Weights of a small transformer language model.
Training: a variant of SOAP for these matrices, 83M tokens, 2528 steps.
Each number is 500 + 40 x the weight over the matrix's rms, rounded and kept within 0 to 999. Layers, rows and columns count from 0. Numbers have three digits each.

# layer 3 attention query, 128x128, rms 0.254, rows 0-63, columns 64-127
537495540513479519552490509456489445528504574423561477542510538470513548471487509464520462482443479462493463492524437478432503488482497490554484399411542563542522562491503486474533591489494499
439516506468513505439573558446448464500465486559565490602463522506492568506496483552522531446512548535423427470492508475420520465545484480499506553510520483433487467535534501487530463503553471
520525435452522485509452531463539495470523530493506489506465518521441431450466498487498468477460563466469458489519572501477461442493560593492443504504509549554522467573458441481558492505447471
523455478507452516493474504523514497471496440536450520434508502511454471453423467478465526548467501526520443568465437518439518503529493522516513506479568462446457475525426562564430472533537517
494445510567494461482517556505530462530528506518406539482471531546442527454580504442487529526537589477453569504452504486469454471454535506458430489522480478482475562567447463542487488490501524
503434549463441523502481456487570495499558471454521484491538521476489499429462492539556522480461643524484481442516419533507515490546454507504494473566524548549518553511463523562553497540552498
469444507549513472508475475420508486523538554511466479474525509530580485544531531431525512536465536461528513436520512526497533499481507554401465453502485496493564522490427446490597464508506556
499486578550401471480439469429514440586485523456515530514532465484517519523609581540496472442477477575441441514595512561449472399460492512537530471485448467493540536448499524490481546506545494
550442598534468525501535487523580502477493494517506455469494589538501467525547535496438462515507452655518520490523534465503492502480522600438533554507570536454402513431488541477433476545471521
446529539480512506535562464610507470502455409486537598491482484490421473480428423484529463581512545493510523467467519516508450446506501501511481485498481485447512433498531408480491559508469479
479559436531466494481473519514511501476417505527490538532527553386449500508513485594468535545497514547460527438511491534493474512483499490576526508515542504551445468463499503554592520426578531
475446536495550462547497544561473490449501493499532530436545528433540471562424564523483482521502483599488547502543474580537594486427601518524516548513514504495545431569517483513461491552464531
499494474491468529488498494509513511430519527495505431538500478487519502530574478545493531439470446478472492460571455567471430531469574509504473462465516576570489497548452491543503488423521484
492530532503533533451527524506475460566528469480472534525508498474504501509452547508499516451450476514493547550507484460423528471489442438527452486489484504474506478495526518481532502472443560
493550439482414512472521509517453470482525516565522513482531466430501478514467561526477551515516538533486467483459586462532548495465545505531464514521507534526563503574550504472516554569470431
431510530536461515501510465576567527518490536555485456502525497458523503512511531493499426454558405537508548515545519562511556522516534484517457481536538522521483529534525470524501469508493565
490431566448586422474549485535535537408508579592553540467500456489511469538489589481518503469471464487528550504527483508502551498497493501543462536469508535501511529477492500482470429594465356
513457587520513540514511477442425515489515488521439534537532504532534552473539482547481546540501520454506458515494537477526445584401494499462419482550500498575494509513475469513502437416554555
564542438457475497496566478461557470524446460523448481522440558514524503498521511448465511502469460461431459501501417435497518494515505540425527543495525500514547582434516533442441547502514418
516507440510475530503483519516547536521491420483517470500499413471581565446493563464477433547486443482564454486482500539512460465515510538457495560486526575428510502473483487528448513474525496
488568515529483461512489477502490517474512469522422563532490453469544496511465510414495439494516491494563475482545423515429476501448432426561551487468481528460472483473543510417481461479562493
543530479517551482529548455502505488537458514486499485528499537590505481490485522591385489517541470528472527480461454407465486556483491479497495473459437482505506520466420458479476484536507524
455505550535534486490519551501487549539503516528496464481506522512461509525496596544512442562530458526505534481466443512467550514456520477524477590489532524471506597435451456488548427478522560
488560538523465517443463513431519476539476556516512418528490537460621558530492509548488469503561446520490474542543402507509456531538441395505518472530487499518497507456479493590373454488504498
470438543492582511518565525475532505537504558480517421521494543523467499524469596477502498492495565495530493538477537505553640495542433492516450458548523467523501566515494448496539418499555521
533476455467575573521488474507437575496524471523474502521444439538586506529520531467478581547562414518489475429461490471510472470479403452559482538565578489530492513475492495474551451471462504
539480481459545547488509475480528500513547542456551497575447474495527498523577549483471579449549479550483476491500469509513517485509581446575502467478534446502542514513459499475545510468455485
618489515557401446491497539439516474529540508515436515498549482519493508549521431486528472469523418505475446443502502538475461544502513454499560521512506506503547503564499506534481480568497551
523567452605488524500505527546470563550465523461464519481502469542541526503478556524569516557534430535497509517527504481485492564555489471577467458453443469475528560496509492520513533498491453
521536525537426446448463502495500482565510511521485456536480526475493462557466547487500558423550480447526456543464525473560523522494525511510472482486559503455470485527499445535533507458468471
514496457482508495488398456487435475512539470514488476514562428496483486485503464530510479426544550512486516513592550466493469478510506493520495548514479485550489493554482580463505492492486551
484465524519496512537506470496515442498503525518527535471535477551460548491470535534507456448536543494469454532559502485439523504456521529423480469520482470460495507471510549536456518528477441
520497544512550549461412513470467458438552491523495535458489485459456484546532401404462491466465465470538608524498540470491474535553510559512521463460510537483566530407540505443518417532565527
506498462397519548445473584522498452421513501504534465543500519499457415491509502493608552447479411482492413528456524527457523495497589502499545593537590488554476499556559468529573471479454527
595527540565495509500535519466489528529496499427446550566535473468486600514446537525527530514517470461527465547481577515533535459498524450522531496537462484459513578545598549486452535451434612
544482482520572599522499515534531459501502577546546448484510514490520541486508470477472487537541507499553455488438536496484466554488458514472467503546525500563565473425531508492510462520531513
509469461493521520485493515512514423481466548483605518555581494460607488591533504494483430467542424492495496457571446451491484479479559527523519484555541524530462483420469530438512524449471439
427470409482492552510478638573508595484462429444451429505456532518437524498447499510523475535482511511511483493499470502488567490495536515474465551388557535530471493531471521542529560538454529
418464497519505499509440498505445555543503516508520471496446567472590514492508475446519566580538506513562523496475552491414416489536452403516474523565486533531466522460432540552468510463561514
451416507499475563453577535543519538412610559454581517533476522558526554478435553420531548483443587483497551570555508515520572443552450545456495490485589497538487460453511530487467446504519434
485413594569436506511480519487430479586444523548448410565487524432514515491504525499514430572477653499502510482550528495488495513544427508521513411580496472539486529468491498533524472546534518
470456544523454454544471417494420551520484450429528598516438504476492483431462484589475519433543483506463527486504497505521439557508549442495581470546479485367475507514506513537526487543479527
520466513477492449513395480400519564470543393525396509536481436466432437482483537519494381474419603488503483435552504566492493461494508508506537484464460476542506581477516485509586487529486513
619472501457461550503465428521552448469510520461534471525588478511501368534605404460480444503555453428576473484524505503491414507470506521480499517454445453555519498485552450502535540470427522
496530439386510472506534534553530466458489464575514395434479437525499424591508495487541483529577425410491509489531505506505507499479485501567522534500502525510443483581442478483503530469466421
540540430631484589587525491624449504541504444546542489513494486461427543422519423531512474526550473467508454424597552474481485564494556474487446495474479527559512486449588504526519524518521513
519541447569532462548512510408466478545514496559487470478480550520448432470469487568467477407436508498501490470491437517456556566507523489493447472439472477502556538461547489461504509463545474
556478440542612571429539542492496509558495537504457435520510474512540509437441566517531442463613515445442558449497511448560498532558521505628541404434426476554560549531523406471542488470420453
597553497565489469438489499546540526544456483471501532438546457581527530491507540532486469561586412485437490537495519493549467537450460515442532572395444474459554578439467487520456501543484485
495498466466483561535559498476439516525544536492492526535459506514509460568400462450457502499535422511525493452446549538442531497545565484573577519478472472448510506561515476553512548538494462
505466510445450542497490539493484443506462434494473402558533485483520428616557528510508483524483441586466535515552459482567534380527555485468593470461499537532506479454533584486538546571477494
532528500503490429543471402482516536542556540485542586440500429492502508534495509569419582435493484510430583472459437446510513548456520555458455466482472522534536531551498428554489569454429474
510466600417549491518470507547450510485468543450594534445532471510472461475499504484534497493490552447462466535512500483438515414479445528508502535526514448445500514422512505464493467439464493
528558492548465543548597493542509507587493543510499496541566540471519529481484430431472513458558557491569478455519507556387426530503505551493480448565444535529539542492488443581476620458588470
543477461447562427535517451440459532507496482513533536361473471428522521451516529540446459579516558583515435461530400551514527485421551414591499484514434471507537447487479463524472476520565511
467466470527533529476533476528522520499414588473492518510471492511591457502563513529509512517491452475517539591503491451445536493534480530568486549541510533434500572473464546468514589425412495
495507546522535454573424483475490470443514520533491501541505486498447492411462480539472459512537534551542502477534523518510510503493522545528529504518466537468476484509502476487471478528554526
505481519516488493457496541496516466497471458530446458434496531479488535489550495530470436520469485510524528514491498470519549537537562509558516500451505532552501475512380509460529526506560457
448511498438590517471537510543451503482430512509477531487446527552467442481530509562504582443476501520438507470444552495554492498508559498532538449516529502507488426508533425509584482511499506
518496533567583449592429413500439453537469528466510493490543501471574473569518530553541478520488439519489483398561445439464506506473550505489453509518438557505501536456488525506459511511461510
474494511541403490511483462593471436508415498493495499468519508491525546469563474546513503476526484483407595501511444450499459552477564428528528485551510453530526443558495505475504543475446426
499550571573433451491500568431444483519492497527537486560492507444409509546475508524526496501549413517463417509582533511520524524547537487571552510462580524485518546576502458542488532623539479
551464522536557505468480538515464491518588504432585604429520459496427532538499583485458382520466540491481536505564515517528486474541500599530521438517544528436513501470454464439532449482497482
513561553485528472432436518502487482562477488517452518453569543554484494496454475515577436522494469475511553518427554447480518464429487512487392551508495463449445507500507446486506476489446529
# layer 3 attention key, 128x128, rms 0.24, rows 0-63, columns 64-127
479490471527477457508510482420472453544536528468516384480496562441488548495578547478570517477497520477499496453509490555551537497457509447560477434495457487504592519529489565438560494556442513
457519508469450551506505475519415476480498556513505509550459575467515490478452450502585564489519525480518479500493556540548542515559422541517500554553572459499555468524545470460469506476526590
509535468488502510483448457541514482487572537541501556544513507505511429516549486461503476489441557532478497469472560510464505494457519511546547507566458530516528424525562483545442568486486553
446491486411477460512488582502481540492521529527484528465557497482413525478523462544500407472503514551477500480513486547526531475470448532401446519451463479549456514501525508525497499444518496
461477537601462468495520449497554506506425516487371522472517512493501443469446491525476485451488596535519481575510489460486536479534476521493490477465484528475496508535525452554492490519497552
507445531474449479490461523440540500539481579427495485468543572400505525528447480493509511512504585455507513486519443548496538485481511488566443491518461514522509502472475501500534443485566456
487505572517566470505492464539505552500513457451487509515522498506515528521482574449497444506504448500410496511474482496429531508493410492537515470562467484451521519580457460549508501574474467
565447514520516498473562484483423522489476511467513456545522533520553539549610605501504502503560438531455502497548477522469611508494497512541430496471494457466587611440483590465525544549581481
529527536463533517490492515542492494530483462533533571438518511450428544337451456520550532445519443474470480529516468508502452472465456511447490528468458518459442511502552533482554479407509536
525588465425483510537550471594534572420525465571603532471512473435469476403452466476517442531531500449526509435514480553513448495516515542500509517563513491506451403521443493519467500590503447
482468427423463533497506488501567493465464509462492505478439439541467546504486428567465506466552567535523467508585577473533458538537501534533414496525525569501563505440547495509545445500510501
477465525504504491563445526493455514469545583479556416469526475487504519515463469505506499462485513518527454527511507453434534428480545517564572513484454495473533476571457526600481461554474497
490456471523517549489393516543597419547510493492536521513486475484480479582596549462433535464497519598497400525533497553421449511561474525574474463526495457494504554534481416440595477492469494
514538549471489507495470497486452481511498516495486495586444480530554497542567521507473579502520492428544499482533501459575520514546518452477493474535498519468498566481479538503522524432449534
525477514507505488536469493484440516567427495461493414503491463515576495559419508466536512492457487485535393548508470556462493496561498421541503582573561521498514445440473468547406515543500468
461483485596513525509449469562489519492513529537455509473539489458593556560501454523614519482568476484525581443537440478473479537567472464585480519525472514403504468575450456485489481558498522
500491552517557434520512525552464492396421498531514447414506482539537485505552539459497430478481514447493513480427555533444512472480494477547469571483484473415480562457479541478496472455530451
576417515542582567494498478540507526490462514513516493550439479459445539480505458492488521458478516513545502539568501486425539514513451545588513447550508583523511526497558514536594464504468544
433528494469452507411528521509522566542490473478472484455571527515559494495464563456466463413460413484477545486585515468477537521438539533469577496506438470541483551457469510477515551490572436
522488464474521526471468525523531507513534504554477531506484437500461497459430515454434433563563441498497523461520519471433567522527513496470511449494523502522463484521498492516527591498434506
534527451537489473520475510510549522477527484560511557474419457522513504523529542511434555530471485490537486509565475508533554451541525467506523451477506550407481486493479518444499524493491445
508496455550459560537432436473527484521452536396472520425554507517438514505484451542470475449480488471526513464496469488621516479469465556501502451523490457476485489468509589527516439470480492
488365490517502498460485484472491493476511527551574471435531556507486539487521576512501577497462517470568459510508570490486488464559551486542457526487500499373495480580466486521471487546434498
443517537578534521538445571447521497476431546508512425442427497542488526579488456562512498565545406595589482554578462492491517537466429514522456530441555497506546518515492517459474382546576502
491560524564581533510590533490504431546485597537523459504512529516548499511423535505543491492439583570513524476463508536486531531474487485456499479579529508453521440550512481455533461474493526
511493517442466513482556504488518499570434485542462500534527539449495505452446511492461540548485446515529492476466536479459453504439501515549545434531554511537470511437550521571528568427436509
506420524450501569456506463462473572463467526463475477565517538492443521516480588529396479518498437526487395503459497470472513595421568529550494478408522541546532498491440511546543586530499518
508473513525452494451427483399556464513490494477476516455581537473528480464521522515551442466473447454429487479449479499544558467502390497498553540538508475478561571545522552503468487553503516
594454435520417578535516470501421485569495493468451443529487507557435518518487525589457490510490452462494455520508441516545535466487511515502519525511508538550443565457527510555530515594535475
508582539461460460442505501501548439482492539485434476539531479549478473451488546481522476513552545521545492575496588405433511485468535486500563473536565519520476522565489537415431484508449455
542489555508509443448491590464444460577528519438523510514478449469481495467541517570553454476479518573509469571535518495491466518415540520519558437498505461588517512424476505497476502442515541
523463539469409515551456502509498539522543505514553516461525467511504494561547470523561498474438542503466471551451472485484493532467490504506445464464530507514495489462539464504516471528448484
489530440517621550475564512509484550525500510553459461510481503443538479548479445426570486476423502452605538511465475511511449477527527545524554526489507537411475463483460524407495427570555502
475479503481479500514491542454522484498519501508572495579488435460503479471528496455505526561516470470465446491504544408479524502483426541547495463470614504497446478568541472557546568476512493
554479509497515475437492565486487503575531466507455496569578457498521532479498509468558543491546479578561443574529533444532471449552467423532473417583532486455546534518514482511464565528425533
543486487474486589532479431492479501629495509500472461470509489479524581484478481454510487552475444465468473503458497497484485552518504456453462475469530512482501440412545453463477520422488519
502482496471428468535488514509455477509487504486588491539505504514505506560570578565510524518473474518531507432469432426491519463488577582562581499454557558493545515499520521487491508522423524
469499464474405488509475553493429530492515506479472510526548470521488437472443511448516452511505475492463551459467527551438547553570484568440471586507472524578474540465538530505476557561521513
467478529533471474436461390544514551468511515515519440510477443460567534424551529519456509519593397558574567512580539577413553527596464466522463435442473459463485536468473542511462578420518516
480456534587469444572504524479503524476516477471598486495539441552512557462485495482489528421500508493513511560508489492511523500517495603566523475538490485559436481458413504442525505542514444
476505625442462460535450527528495496526499566442465447507461567468461482413453479529491536485517600492505438489462482555510485514533489463503484487515537520527527535518493487546500439464520474
484505505509454507473437506546451570419462518562501578475428503522473550498499516560480473491550423523446515417567466507549469448526441545552517448492459489475553461474488514470507559546457463
590398465484446478501461464490511526450547497444427405466520444487470467438564512534412517438418528464403414461523491526502505494530472570524480459468463541509528534471458506562570469574471515
567491534521559517497510455438520426494488424556473577483555501483530504473519479418573514503509444465530506519503502442463470523463562553497497500482529525468460524519531551535474416446509539
447479431471462524501485498529580461449473438484517503528489454575558488569516478471449507571512517461522553486470519496498510496553483456536512529481543536562445503559424451492522448440543508
484462510504448555589510427545514541493439448500455521477444438544511589450554548472552462606643427520603496511562491545447474519579548476463406432553499492497494437529559482475525534570520485
525434522560532513569529466436454522566526577502516456429505488507530509573584556513481489503500562541528468417383460508553459556455489523437443481447472518507504495520493535577530493574475522
488470455537465558527473486516487436562537580453427509477497489512542523462577528522526517492544523503450495501560522445533543558471493491631527504602458578531541584495476443457529496592509466
610478457543512561467465449555480506509467482439432540456545437537512525550558515548421431525513438522486524552558515453458510540504494515485464484484440437407470539494462581527516474526501467
444455418565439470504455418526377495442568465546586546475553488458472520481459502511534484495505459477539520490439480512551435460485450450545519469445438515492453507463503532541503515538509514
458423509506437425531493591458511500449524527487476514531504455430506516591545436548473494487458476461549512403483403498487497430507612473531496481440523535481522525524526563486581511521471511
482497490578481531527406450457526486479530427489489498546488467504495508609515496500480527455490500487400606422518550452445504482455503466545483432531458488508485557487444472560568509470369532
437454549431524494510518461537512491441492431555624498536511485473498495487487497458557478570467487545503511452497536471484496464469502470536479486537518491471437432551466541544508484435480473
554527386569462481518574482558502434569538516487475594466453575521461446510521570490481490537548529552517463528579489594530530503557489483457480419552504492512493561392486472512543540522579536
507503519513509444565425387508490576478477555593530473456482458516415478499559528503450462536526515504505494436576550569498528458523557474510534513517407584517477504473494537547548508558589438
482514483501504571455518559518552435483516500470580489542522486543611487503453591548459481509498476621513552431496521481417457515487521580461566557506496516454547530468438509408484563434442546
521553563507502468529469483537528578491469510554508563442476480463475524486436496517465445479474509555515479495503575546508507467538481508526489426542528537409480476454500470512521451553481448
494483414501509545507485617471505504447413533436467501502418461454489524577500500551487547511549546519494586573508470520465479492541539521501541539488480536505511576430479509498532538552548454
442525489478537527468484492542537530520498512474562585435471486486496456425506443516557502569502520535444463485475510470523516499473483499518509588520508489532511484526662440537488567509527458
520480567614493473484482428456503503544455539471462416495555503506502486543535554560504412526460421502483525412577372484459510501493519463529556498408468452489572557532572494471399505534458466
486516448438375518567456477491511517510476519492562533553479456479542563430497528521508559543586509479500541498613473451505439524508573465572554498515460524577477500489472479462565552518427459
428484484547475474530492593549404472489501529507545481505564498448477520566456494532536449522547489482520444507482541483532509530571524460571495477499497544447564425583489462556401435587521488
479534491431576572503484498598518525409509494570538533523472508539498519596516486490565506472438486520431477499507455477494539501548510559533524519542472586527585440443521466455472460539481467
538510543538524524449463463556474539477477504509508485453494472503493522457476505467469500506518496486555631513568532398483445504548438528513479528502559546427426488537608421569472453526430521
# layer 3 attention value, 128x128, rms 0.25, rows 0-42, columns 64-127
521586471537557488467495500483509480528517523459553519501505414498519571513496508493514514521475544531426503442496532497490478485399462468476511531469532547589526528437522561526473457503489552
444465567518473522542478523498502456494518510492524464510496528493468459539513527527542533525486498555478468490477497530496519456512468422531525539560489486415483460518498515525471526498519506
532476550534495521486440511509541477425549540485517477460504551464490435493528556504497500476488476450501557545512474534551534442519511517426482488489532525428409519489537507449551473531507525
478516421554468505447545493491494474524487477437441501528472473512523499487471499483549477457487460498475496486479577544475446456497485491531542503549510502541400526522446511423521461544408522
421507504486454468566509528523517474466553521494511461476514523527453465504508494453513506479530487448511436520524517575516510418480517549508454558479467445481488465467539386473443526539513499
482506506473532526476476448498544457491529536509492576555478487523499464529574494493529493543467503503483502491480473523427568494502486490480528560490496506568493485528528537483522503445478473
474465511524535525552483569469471551530509473522469554506479555538506491428528560545506488481479528532551504489526450481544505486534447489445424487493556538524513530495436462460481588447458547
524466484503467454567566447560559494499437523477533401512543480478514578520497449493534502478499498431524506522479543449566528439543506491551506550539461447440506477471470574517553509539507510
487534548499468458548510445534523447499516523497504398534480454516501408541516477554538494482481494551491427492535503499489470452475483544501515494509513449512496543416569484427446493570504510
533512467526481493483560442481484486460487491470576443425486446475524497468492476548550501441518497449470512516475451538498477494510468467541500484508463500428480512522469466519475515464553499
501490527514507428542406514524499477499558479446498478521545467537510480547459512417502444481522532500520545490555453558578494518499501523524630493464507552476534497487484584482492462478457493
526522463467518490486526499474510528505474532517518533559509547471477537490473514520493568471569531509532550531458484563508485523476494490502501477502462547497509491493513464575556525466539467
505454560440511455612541579541442514497502528465449505440497504437522530485464492503516531484522466500500448512491496484504407510469504558521479515550526515430469581458558586433462478489475474
543530465531524526441398417482515493487525451523600461478509493561486496546512499492513487534479539472505532514518549588578562509464523552563530452507466470517558499495468459532546510498623473
593536486455523450466544556542542470424524425483466461518470547480466511467458500521587416527465511462523513552420519513532488498454510519508454452464506468473570545534480508497546598515515511
510551541489496464532475485518490520534568518494485462449455448485460495483380555549461577501565505537519500478498403529565529484490499598509527606493480540442525503502543430467485451532445595
422465516568478474535609459493489443459428536473559479523509461506565499535492494502514554517491470494480442450556526504493479443561480441492482444408495470496486541492452474483442456466468518
530485551412523479503552524476481500538484478469479500468445517496436459480495501522549532459492463541464464498451475485553561502496541506524510493546483463457478553470533515509506549476539488
436478463467515516480483549557528475497519448523487509477487486503426458513532514496507507492451535564577470453525486523507561513474469523470537541521523484503570444514462520516511496497456537
407510445475456603519446540488529434487571470564551542464523544471495538462445472441509508517562530539484435534569445496515454470394445449468465534537482544556445528480540537510453451526571498
451420485540493446533489481507494551442510542538501468540496439480553501503514408475534504524544478449560468609540565479520511550485482565527454483495464492602470523495518441510541535489458458
544481515484504525479502531502479515549535531472506538450562493452494492504412498539473494531541529488486446504509500544501481467457467516582464479462485437543478527557531458459492491483490478
568473502514507430492487538522542531568445558453569471527511466500519470515496475497513476503524484469476550578522485557553518441487463419525477577488496512441458529515482570526510518512473513
427514536544497500539451439417516507452499476509462467541474528488511529498488461509496488545515481479456563520447452566489478567454482525536532452555444491477456501495541560542523523475557465
432502501431492555469494465471461490485546549523457570483540508492591483518551581520553451413469561583525453545537517500398432507470540545404527466545535512536427549522569482593470510469549499
517501473499540544531553456479468450445506428495470505479403484400521549483452492539490528490527476519408463528501540494502438515495526481541474525529516453469529472533502529482457531511545525
490517518527529491544450507525534512480564500558510524544565421552516609455537535517477451535516534487493544510516502527566536523451468533503447531483503517442466456517442551465493520434506508
409568472533452447589500435510525463447512472521458482491492484485530525464521495504488528584539459460546514497485492475536479509434506462578503534551442487465518539543482538535505511537503540
520483493476489507505443511510407473492497517491515513512615507505526459459564487495498466487520465418483462487524519422503455522515527528481520501495525505501525522556473516464480539470467514
447513503563465458507472485545515478561506460546544552490530496450522526483482499515467491517489489520480520504579519441561534441500504528457479481512471467455465469504483507497545481539487466
478521442525449504501534419475532401481473474503538558493481528468525436576509532552504434476464452508574522531547437449474577499520486571494421456455548516588461518503480517503557542561536451
511489526483450487467470511452478449428516492546462471518472447461535484583484446539560515465491502533462509547522531506519474477469502491480468535488523527502534536474498496552470535505488449
448502488524470434508439500539561519481362451376474435564470501487537474525488528443451479466521520456454493463429577468483574508463439531429500500604498433531478566478456501465447400562538472
483523489486511474543467527547568403544537468529447465580463487464405476448608511524524523480555414523535504454442412482497489490513467473519528453565463434563538530563490584500451551618467437
515508474548587490452457383508505556513454476430455458503425530427486522520448511517457585446480410516493493466506468593502447480504518519440522570452394391543495479544505443516560469553422532
529535519478560443532499476537571548439576497491387510459463530568489517567434494510466506515501426510425473454515461451538498482528554458521553404474442590483518383438528530502558554438475411
545537518533514513681545602409487475552430491482478566507497462571571488468531470526526607489494442502432493472496529503477475533507534459492402501575415580469472406429508436499561581554499510
493468459501480518467445565433510501461450454527433447588532545496497551468501490451554418424554556573515423531507455517485560531516539534445506405520373502419523503523501461441603482498540477
494484482487512490467517485541546462509476459486464466539460520533515533576439517622464506498428536461462542520559569530521488439505513544468608515444527581533528473557543611510561491481503492
553450564552520466395524472546531544489485530464570481558448517544532513500546561504508499549508550546524489490485479532544492442547515490458441464416522524512486407583469511549524494525497577
540401482513566566499639476496546474505486500528494473595542550526573537540502501543502451496512508506457484544501518530470394478572499504536518504565565511573503470557490495485563524445444370
517444434543527534527499574439586499530453397520484525403504449494564574453528506469515441490534522479521581441500388448462496459497474506502554482528533471478465493514547478550484429447469475
457485531493537493513449466524451527533426469457578493519490443506485558429499504483551560507433555524543541513495510497502430524534530492332508555451525551526551512551477506500584490533542529
# layer 3 attention output (transposed), 128x128, rms 0.231, rows 0-42, columns 64-127
489425529456473487505488501532480535502489447529504507470499542495487434520505528503446561513515487471624481544478506478531511488519483513519522474506525492504473491534471490470517506508420507
532525477532561490449472558490587558500495455526422500492452518516453524517533477525471501482476451498482458524498488440536461577485483595479496494499481492496531524513546551531561479478507525
468457499436506482562559478528472553483403447518500509509525525516450480488480490517513509542492468555497547455481547529478491567501544439571472468497444509497555485486477484567464528517467482
455530489463529514588521490491524527510489546525502490473577486451504496444481487468447504461483546472554478484501450526533566552490556540493491460481508494491538501446500480528512520468512480
510534490489526497463503529464483501495447462451492529500512576463517535496508513524475516569485470557391530504458456474471466553484435525469469449543517527479469515504467540494588464453489480
491534490550469462502445529542463547505495490544492468454490462530524501464487512545490522494540507520560518542544541484511472531483558494497509485467527487492493490485512533494426497580463442
485516456525452476472490460463466456464514489508489499526516459488497528496493496479468570461518479595530468521476553479513504503480484488519583469527535444514497535499503504551465441505514515
491562518435553525492451551529525496509536469484477558530499542460418428504454536537465478442495503475435526486520440517466508568481502558461485444518486498501570513544521447526491491511477477
553495518549510558482522526420532533542512537483501475454524610483507537496498489460459535524526519445469528496529462547418529565525487444522534498552504550486516468507420536479526467513496471
514501566465555495446480541541450502502514509462480536539487489493435528568522485450499452519469554527558485546519575508461489503535525509509486521522487511488521498478548529515557474496492488
483492427505581530453511508482482484506499469543531518458484536508448543379486525512512537507474475504500492516485532439437463576470504499502426530449516520495467496468495411468449547462550472
542528531462493494487435518568447531489520482466512455502546511448527463502527467483537469529494509517515485434491515443576487447552461461541473508517493424513472487489570519459517459564477517
457506453547449550479522480464613482519493495462434469503465454476518500504512481525483472477475499484521554466472471520508469502424454445522461503445492477542489444472473457543559496534530463
492475567459444466514503591550486534506479520563533532473528560458487480485522474521542479506504489518429450549491505508507476580617548521500411479532526472510463493590533531533497586454472513
437516507472466544498483453550472510511508489493582526520521493457535546525505517468445471487526476562525556491536465433448543522544555462494547497529453551463488478474533505515476505443536470
479520422514540567503570513482495470576479481457520497517532521450507542491583491473591483509506513443472537529520560553508569520506451475515530435495497538547537532464505558435590504527571497
505510500452532535465504545491495536528556438511438513499495528497458458466492517488501468455494566450569514467452496470416516532479483523502481551549490493478521462506517520479554492517432549
530563486524469508493525481567506523498496523489500542512573468495524566547473500465513471550481460462486553498549520503502469545507509443498531455459463475496517540502501486446465478453511471
521518486537509506482479457433549499494477558491482557511511434526547509464519517518524487492561493519496468516505491494523466545512518531543459522494503475575460596514524470483501444519503497
508461539511562443531502461501507566446417530474581515518524515506485471531498493535481485475495427477483562460436570447492449449511549539567571457494473483464578567462468491525574607600505487
544528536479515480552483507453503433534490463492530517475496546524495465504430523497479494479492500526441515450491489555522511480480511483444506518461501540496536488477446594541540494462497470
468506510570506486509490509534543483439473501563450450569471512487518517496528423511479548449483496508504558499458513498501523495578470487448515450537510543454468502494483519492550565507479485
480533515471556578522481481534502508498558497539443543512481550483450477454511465506524479492452532487532501436502489426468481547548503552488478473451509511549515466473491458484489522445506474
522612470536439489485473559544514521502458451548548462509541479468473553486507503512487504466449489490464517538505552453542537431502509500483508529495563503532471459524505478460520516522523489
609476519509479474530480514530594461453504481513493428494476489563473458467471465441424480493555461456516571453488518481566487499533510498562457486461518519508494477486485470472534520547475490
531530543490489444487518516437500484540496500504529472549585491512527496560515461454512455451493476477506490488523481529491525513507483508487471515487426463478444511493475541534533464458506464
482461494523452478467539492521469451508449485492534504505497584456535395583489453454484478553505453528474514515438468483544512512520541493537534531373510531531498536469500492533485516515561477
558506580498506493476571525462436423472451507454581515512528529473496495474551528533505502474409536547459476525478494462446481532525519520474505486480512514493516493495522459460506478478469448
478518473529551510531543466497526511532533479498461499486482515497491519495500533506491501524472537529512442547451518562493491471504488506496536523511453513539538451475466515560485534569516499
534483524447575534511493513454497507437486498521456489535467517535461475535459511473508523488458482470522470492411487500444459561485437500537457514452521465546551567512489471527535540491512522
527505525407475521483468538494499579500455496483507500452523459553501470467563448471482623485545495499450504531483526553523468486570501440486493461518478512499506487522475473521449385462504565
539480525501578526538421505519547528545551468534513540522461554504456485475522482457485508484488473468515488472507444502497491529486488492548499491499510485531446459481490504542533452439546478
538494504478482546499497493471630460483617489511452515437540529624477417494469511474483531439490529468501509547491402559580505527454430457451486472477436536500439478533404519528503493533444511
507446489482484590542501464494462519508477478456472412577449513535554493517430468457519564515472630368507497493483531457524491448537514397574433408425441513461498541440572471495565476453482575
455404524479472523561436514527558486461507511522506506482511557537507497465494548455545437600456564472530568550523473495401539412556444555544515414487541570395522488448450546517486497487537524
530442619498476463430425566491492497560505507441542548421594507403523503526531578490436436418481585573526495475588510480557448410502476500478525454533491475541505471468442468412530382552556469
562542419576457512394524549560563452451556492525438471491551523465430530537517566421465433525505514488476510491447544485546499501405512561465532466462477552661576459534567514528564491558539540
519541605469530529480525562499605388428606484484551511494463499528452585550516501543447557511414520508564477547488487496471527478599523535445448551538525540539492510533453533419495448485550484
571516543513556449458519500482494502537466530539461452428524545495613390607558528471522485542562496492468510514477482528501517575436448508536449524559471500480499572582457442531539465514559488
533448586420450440561505439419501477530502485502505544478527549494433464509484461538429502491503521570415500456560498521491489484405541471492546515550465445440468548457476553517462512498555576
415577524484494456515497402531456522431526443529532593470503542469570439531484539458421543501381478506486514609532508502531528493485371545366537498462577428370491481456431496476522527498531478
573445523471438558468460491523526463430469534417571496442570472479443411546511457515542505512444480443479527560519521454579483491442462523587449491508570486589469482470487505488577471522447526
584422469518526520432549549517523490546493525574425473441482536478512500506506494509495393609545481456523473562436550499454528464468414491521473612495462405504426565490497574531434478496505563